Weights of a small GPT-style language model, trained from scratch on English Wikipedia: 3 heads of 64.
Each number is 128 + 24 x the weight over its row's rms, rounded and kept within 0 to 255. Layers, rows and columns count from 0. Numbers have three digits each. The size before them is the row's rms in percent of the matrix's.

# layer 4 MLP up, 320x128, rms 0.0855, rows 0-50, columns 0-127
095:172123072172142155131106168121111162112108150134126126107086138110123113069146146117146125149169122090109117143105125118150091136161122133107098148101140170141145110122124144121120106130118150118131140089111147106144114111118135102122109131137088122186147126146127129115118105152133151145105117094044106179069164112121137143172136134161159105138123113091125127161111122144118130154139
105:138144112181111180115116220175137105128112146103105121130112145143154142108147138137118112106138121130131097115128128113149145115152150101103121134103145145123141151100136113089170199109105163150106105130155093118121127116157151126148135144137140132131087121146110080136152111084139125123171130107159098119127093142118120067129123151143165152160098121136082106131127121156124142138113
105:139117143122070112150132136113105113164107096109124127096113173151150174095147149111146127092132081141142104121084107154144103114138156136135124167136182130119103099097087133164125148129134122129113156129098145099134112103123094130078118140138119149132131140156141151137152091108124141165126125077157127128158150132141170104170136123089102108127128104091155158097083140114142118110175
094:141080118147116131124113168119096110141098134108141150138148104133130155166130127160079107142103139148127129130112173172090122115121103104137109132118100091101170141157162153135138126105127120105133132091137164146158121124104137122189069110073055130132135088112116118124128116132139106109064175113129124140107122154103156107098134136153122129136141114171094148125122147117131126105129
095:112147123120138114118136131125097123156131146135173140142128150130122150116119155134145126110085087084136118107129168098149115133151155140130128110117106089082175125132112123137082101126150115119134149090110113100112124164141178087115170157136117135088132092121095139109118138137183105123132122115152137145161162106120148157196146099130159074169148115120133126108139181101112172139129
103:106129177111112171142098118156158123174136115137143110131144120121098135146093133113116137084132143114092127160106133142126105131133168119110094122117130134143089141135065126127137193100137118136141129096128134123114125125099149105142113147129133120100164127159120114099129126135131138110105119073177108145057096133097105156149098137108160134116093143104147126169120124148130057116083
099:127148136175089158123158169138096150139150107133137111131169125111110144154157101099122095113057163160091110114124174167119110101114093113148171167134116132092137072080133153146114130127134144144133123125155097167103160132141119123165149108101140147127149128159105135121180122154117116142141137177099140106108154107110112153133091133121092125127143135132115140143093113117114112113103
107:146086118093133119100166136082095121112092163107165086108128131084129094117134110109154140139120106135141115125142126182165141123164156141134131162119136173139141108096135124144160070084128181100124162122150135139115162167147151137128131097154115152123136147126114137136098139114130138116144091130102106089113109147127135117117128135116108116163101077090122128083082143126141162090123
093:145119082142125129135137109088115141157108128133177119139150135151127104111106119134129105141126123097128118139163145099149147136139162114101145123126129121138128140117165093118143146077058112103137147113144090154097109103105118096138161158140161117146133120063114152115146171149102118131094116181109083103100130148168144100144124102126138153134107135100171140140131179155119173162154
094:157143113142112149095191121133160136130125106127142116107088131106114119149114109122138094179110130117095118141093113145147161134133117101163159121123149065150109115124134093131098147100110112178105134124121089146111148174121133125112169121127124135104169086121171114120169131091113122081109147110113173104127123118099116128121131151106059134140136114130145134137119072085101116124127
095:139122143118143158153113135122094147123114119118142140140124151121083149139141075123103137139091127121139157090145151108162137111166127150076140107181097138097101100123149086113116140120121133114090104184116114111108121128117121144146129130109116139141138087152119158130099133079164115128154108108069075125134103120105142138111113065108144156163140113137086130142133201114121114121143
103:124152167097129127127123074161121164137145089126163109095128092167088147133164124142144152116132155122158153147157145151140131137120132134069135168150139118063151147126101108162108114126151119101126139116162143108118179130174131134101130096103143207136097148110116168122139155133141138124142142137119142121136101094089129144113155135138097143153132141151137170141114099092140117136115
108:135175125115114104105117115132172183160122141127143127124136134102088140129129156153134129088091106117099137102137101142131129118107167142150131140086143115120105108104078100116126148160132118117158163120106127079106096147097103122104125113092104091091159119132096103097135135122084121113146142145137118093127177143129116119191138131120108136116143130137124048176109144154153144126138
103:133147149190153133124090172127151142086148171108128155099138116148122151154150123107136141118126168127120139121161125127101118102108128117143143173148142135117111089118091159143160130130152137144114167114155158084136146154132158149121147148155108117107142112118115168089073101097178089117140111104153094120093079142099125141118114108097127161150171147150125144090139125155145116155128
103:166175118144104134133167111149124157069100124103125119129132150124110121085163110107160124121111124135112111149125114164105129156103159144117153117109134158113148092132119110126168133098095127133136108155099151155171150137141119153103120094125091111126134180138136144126085118141157092118106125139084156122073148171100120143108138153088122127134141140095167118155154155129102137140060
105:107114122120163117108169106174127111150146110129126167111121117147102091145114150125124109116099102158138053156122110118121117153128128144119191152086148073122176101131129098110131120158147164161134140102146122112091148152100119137129107120133124084134134149112122141134137091144082119144150107150131096140108099115144110109166127084135155090116108125141131086114114123129150100188102
114:103134101080116151099153119135153188122156079145107103150134106119090156123132115093127111134116114135129152101143127104100130162126106134131134138136096111090151119108087142130144164106118073129162137136059164142121116129108152094131101125103124129150099135085078153119098140159124108148116104156108170122130127074128110128140136151127119143082172118103138147130146118117148137116075
105:143141182130124119142122169102099164133145152170102167139154125128125100131096151122155141125141151096111152145151129120123118151203166142127137112133161135113172129127140122137108120159098141159116146102185138147115115161121135135131117120128145119074108068144109113151135156138107114124111090135131101088098119119120128134133204123133137133118102144115152068129172088115120119133153
099:120103086182144129119097183113177146108124182111128114164121126105147122063114080143138117107089109123158164155153149098157133112118143114162129125102125144098181139132135103147114122128137139108144101145138170122122152100137145126139104152134144134115126130110129177133135152155104140087133128107126125133124143136140159124137160127072104094128131163099093122145158129132177110165158
095:184120101122151129109108132113109151105140115093132128157166154105131072144118130092126181114142118104122122131113110061124115146137160179135122126109115153147130112085138132081098163157162131093139124135101129155106148100133113122103118127126136123130119141110145123154129154152116081098115115195084113123090117148084085112100095104123112108136106115097132161098109112128100151138118
102:129075110114125148110129167137100137148105175138159139102132126147155145128097134100142093152141149124110148157129127083116121124131101127104152128132130125081121105140110152097117127142096155161092147132121130114143139142110114105142131078100126067186149129182114167114133195176135153101104147094122155121121145133125117083138138112076109127128124138096152151167119104113110122164125
100:063130146111134193132151099136142163169155129097104123118094111119112124107116103075113108128182140135152144099112153106139157134143111120123164166093150124097116142137134122079121167099142145114176129123122079141091142124114099140119160141159142130108154113105150113120132147141120110172149125120157164129137174119126155097127104100172147153140174108124096123153126138116124133144147
094:138114093145126142150132147129149184155120134168122131127121091135097131120079106075165104128152150105163141127113142140129130169132131131164077158114173143107172065128107140164108128126150148192137114146155114138149108113116178145136127146183134109104140110122132105160092148117125130096139131128145141151100111145097173143115138145145134134113136124141130169166103141165123129103100
100:118139156094139110075121128167158143120078127080100107098115120103122135111128128116141116129127045123120107076147093113113110092135149144115144146093115118156124087102141137098143099161140139168150112146103116097145143127138158127131100153107115127075132137120107176128140154129121140085142192139109099134161127104129118138112131121126142160140127146154168147121110103085134136156160
106:091106150136117158135092161087115135116155136117131132165106129136097145118135115132103126140131100086139137118189141174121128118101096114152150135140114134130150170164143131146135136167145111100095143127146120144135116112073120119162081119146077132152151115115147156099170110084112144126137110088129136096124148157136098095143164139082141124146077132134123140100109106079147086158153
098:154115102174110098160098129095115176135141149114203095132165079121119132149131150098149139102124124139085124122150150122148164139143122109126109111120151125178099112144166151120125124121113121079102136164124098099122129072110119105127146105123130143145127149119107147111119155144087122203143141142133121159133103122131115130157130150124087126161161124136129092135099131079140138164142
101:116133117147169111162144135113106088153103098103150161091170155098103120133126137124117101146098119119143125119137142151088138087127125147116145121104112126127140150149105185135138171136107157139106120153116134139125123143171179125140132094046142120187135184114127107159130138142119098119123122135107085108135133116150166123105103147098079135105100143121151155144163100143111101149127
102:107150127157121111107116157134150103110175158193108106144135114171120154132153153092135106134124093155145089108152130120096104139165132109118149118147132116144126131153142122131079162118131125164164101137123105116167148131060187172129138118145129143143129114083145150174135138121133105120133086122120133125126132126166103124123137128142132145092141069061124151117125107149095124133110
102:169152122094146096150146093084116086159132136120160134124140116129080167117113134156109124137099117076169175132099129167118139109105136147110060145162135176137109186131106117134122156133092107120135147180102126143107127156141129156086141086099100153102108134146160108137097113141131121115114128118125135118106125138123132139163119128130151115114110182110106101116119156155160130123122
095:142181124104084105114123128140112111115125141134081096120125119113152088114138126097160138081134129150147123138133114145108136148099117185119120164090063124135146098114175108138074149116124146109125075165169176111153109153117110104082123133134136085156135148119115121145131097128167131084103076114117133109140122131154148089123112141121137137107143142128118110112136096097097119138105
104:119138081158141123124107130094101097133151107132128148155137117120137129107126098161158089122097069195092163099124130128097090135146144155111128141129169127126103136132151092101129156140146162180189134128118093105136112124093089172126108149140153089149128149136133116116125128145122109137118140164144112153099128166118152091136080151101121140107115138120124130137069124124111144156150
101:146140117120114124132158115122096130138160142095117101137121115199159140137125067157105152128148104081111127100157146150098135141106168131147101111090129102078105116111102134137105133150112134124112107122134113113146124114102144083107140101107167126106134106156129144122117163152129128129118087177150130152141151152166111064153146111091141122095126161141106085107177112098119115154109
093:118093162110134114091150076155189149115130133137124154167121110130097103118156084149125143111118100146144119116115117145135110131144173111168113142087132176131104148154097088142146117131132149127114100138140174134123117125128100153146154117148097135077130127143137121194128166126158094159153101146144146101120106136164123132083141144144103109123155089113124140115122123101106066141110
099:056132097131134162133126122144173146129138131106148135143138164127133101074111097140125151172133118115125154123130088103100145120107104113158141135132087156133130079149087139146136085125164137154143177119146118114107123172149114094133117163144067098099112116122103107146137129091131136121093137123076098109145087126108134103127108144120131129154119108159093130131098121132122171170112
094:097134124111119160120114142117117095125129122115094168139115123178140114180129128097079143132166151099162170082148144122116130126096104098136165121148149115166121109110181102162093149111171086125124123128127094144137136127123081119151140096169113104170140127135080128126136121104105147130146106155160103106135117125098099119109173139150119154162128147120157167118097098133101101113134
105:121130092138079152108193129137093096100099135118136089142111120149083104152142101180125149112163131155124133133151125130133153129167104114124112139141143165115126104123151179144147105130163148110132132099095121098128124128127145132113123112133127126180137129107103092093119101130137190155142074151082160106107120157091122130137153126096118139120077157130114148103099139113154159139106
100:168140113133118077125135143162112096159109122152125146145096140184140142121118084092112101153137164142117136083099083119135126137134115105121178116083129164156130121107166141114136147115126108121116122143180151099152128108159081139142125152125123124146115146110145140107114126129115124139153136160128136126172123112140095094118082126137121137137141108122175227095111127121152147107132
099:129106103124131143107138145136160120127141155145141166144135095115115094163146123122125108185099137143138106174100110164111092159149126131127138134125146116118135111146131162092124118150113104113141094122147146103092116090158120158133108164118110128095129122120146134188137153146167097106104117105088115129139114107132142129145071170129126131133161105199141109154129116177116084178081
098:137150177134143139130096132142145138143134144090180168080149140148088151136125130084105084136124145125135151110115130125155087107137123103116146124149134153162131126146176148121098131137155124150104105130187142140176139091120066089119121080146073183108123129094126133152146131146160129116122127130131111103110077104164129153120100120113144143144120125121138124157111154121112106098149
099:178166111128097124109118147094117164112067110089166118117114092134102140138138086153101165152160165127088108122112134181127136112144116133128115133099130114131109098151126142119130161135126111117143130107114143129078117113160124088105113136077148106140123148101124138119118126150147132129113065123163157121123145121129118139089132102127106128127126147173125065078133191120146115147117
101:148134162124108115154123088117122119162147103175168089064133127138093161136131143089113149139152115138160114096116151155157117173147128103113143112150130147163112101135114116134085122083115143098139156164174150088104140107137133119122153131157175155158116140124129126113119102141135164080136136146100143092170098140109117133159130126163124118116117117096124080151094115147110157152116
100:121140134140132079128114148132139110107112154139132185119151160098149122119145126132090151105159063154094104127102162144137115144157149117126127128147118173138131102095132155138179130140095130083124121105117098117080140130106118128134140125178145121145121164121145111111113096143113127092113087077094067129133153136140162129131144068143156115135172140106129103121137133098128127153170
093:108105124111139134118154125147124133121127150131110122132105117105115122160139173157126111139129102126133164139129125107122140088170062100099145111157113128130117116076139105112130113097174093118128150130113139144116176159119141111122147111130096103157124131110132145086132104181148121144176156043098110117141122139132149178086123148170132123129128153165111120079128127132082103147104
091:155103138126134114113138105160109124126114134105138140179131111113153150110117128116109180128135123105146127148109144147138185180118129154133150092119136107118112103145148111098089125161167113165164118139153100120145124145154147114138125174080128094124123109097108124160161160102136122119122129116203129108116124109155097126132101171147055139104140123099092105139136083099125150144114
105:109080135132109111130141105118151136126134131122182142129102163133124125128140137133101151174126153140138180115151167132104112153133071111138105123176146151125161116084088142188121101143131089131111106123132146133148116151105145135143127108149093188133147120135124170142078144131132156143115090157166157107108090121106128142108115090161118129154108152155111164091145149116106155121154
093:137122135137149130146121091128126109112061140156144113171093142072127167126117138161123109117131133089134116130153099136123116155123123101116116138130127088118102114125094131168156124116062167117123171114108106129133159101117133132119132149117130111144130124154199111146077144143100110077121124106082128111143108123116153085162112150156106153123081156126128128149145110096122174116156
094:143127127136106133144110122132136118158111112119127123125151125192122113124130115134156115124091148161133131170118156154154118154139161129125108128122134110130160157126148143120180177167128166145097133095142101116088063141111119078123162142152131126134111072121151117138116124091092102093097074115129154125164079138145139118166133135121125121116114135077075161169148128139118122120098
094:153165125122144076141124125190113147146093150097129127151151135103102130128105134143086137148087137133128139168139123125117121126095176134131156150117112109121118133091125125100165199105155106186162139099122146155136112134120170125135126133128136151136107097107134149134146148143132134130089127117144173143042109093130171139120088128170150123133134139142116137110116109130142147171145
098:100113087144123113143165146129128148179079132121097139128132127079152147147154192166143125146166101153162112108132114130100111132139147134107076132125128125167145121140130136149143123119102122063149160115117105112117117145138132136087111168104146119141143112141176153150101132159132129104122150132140140171101135170075125153122164095148149150087105166123119150108156093134130123151119
093:119086119138107105138088106114113173132128129116132119097117106105129073155104139124140147146120118152139100115147126108121132125171071122084105176131134105144154064154129155147131073122145151100092119114139154127139142101167051115154119123111127098164122106119085133123145119129069103127136128183149134148118113093126160160140121112119158133139124133129159137109130168135124127122120
103:139086125083113145154113153079103114114149136161151112162159164115182117118143149102122121112102133154149102141123126092143128122133117107188094086104133129116127134144117147125143132102153113104147105094181115138117137183138128127123134162123085144112131127089107141091150094147143108135154175088132103179101152135140137169111153144130123116147103101152116126081107117085141144145143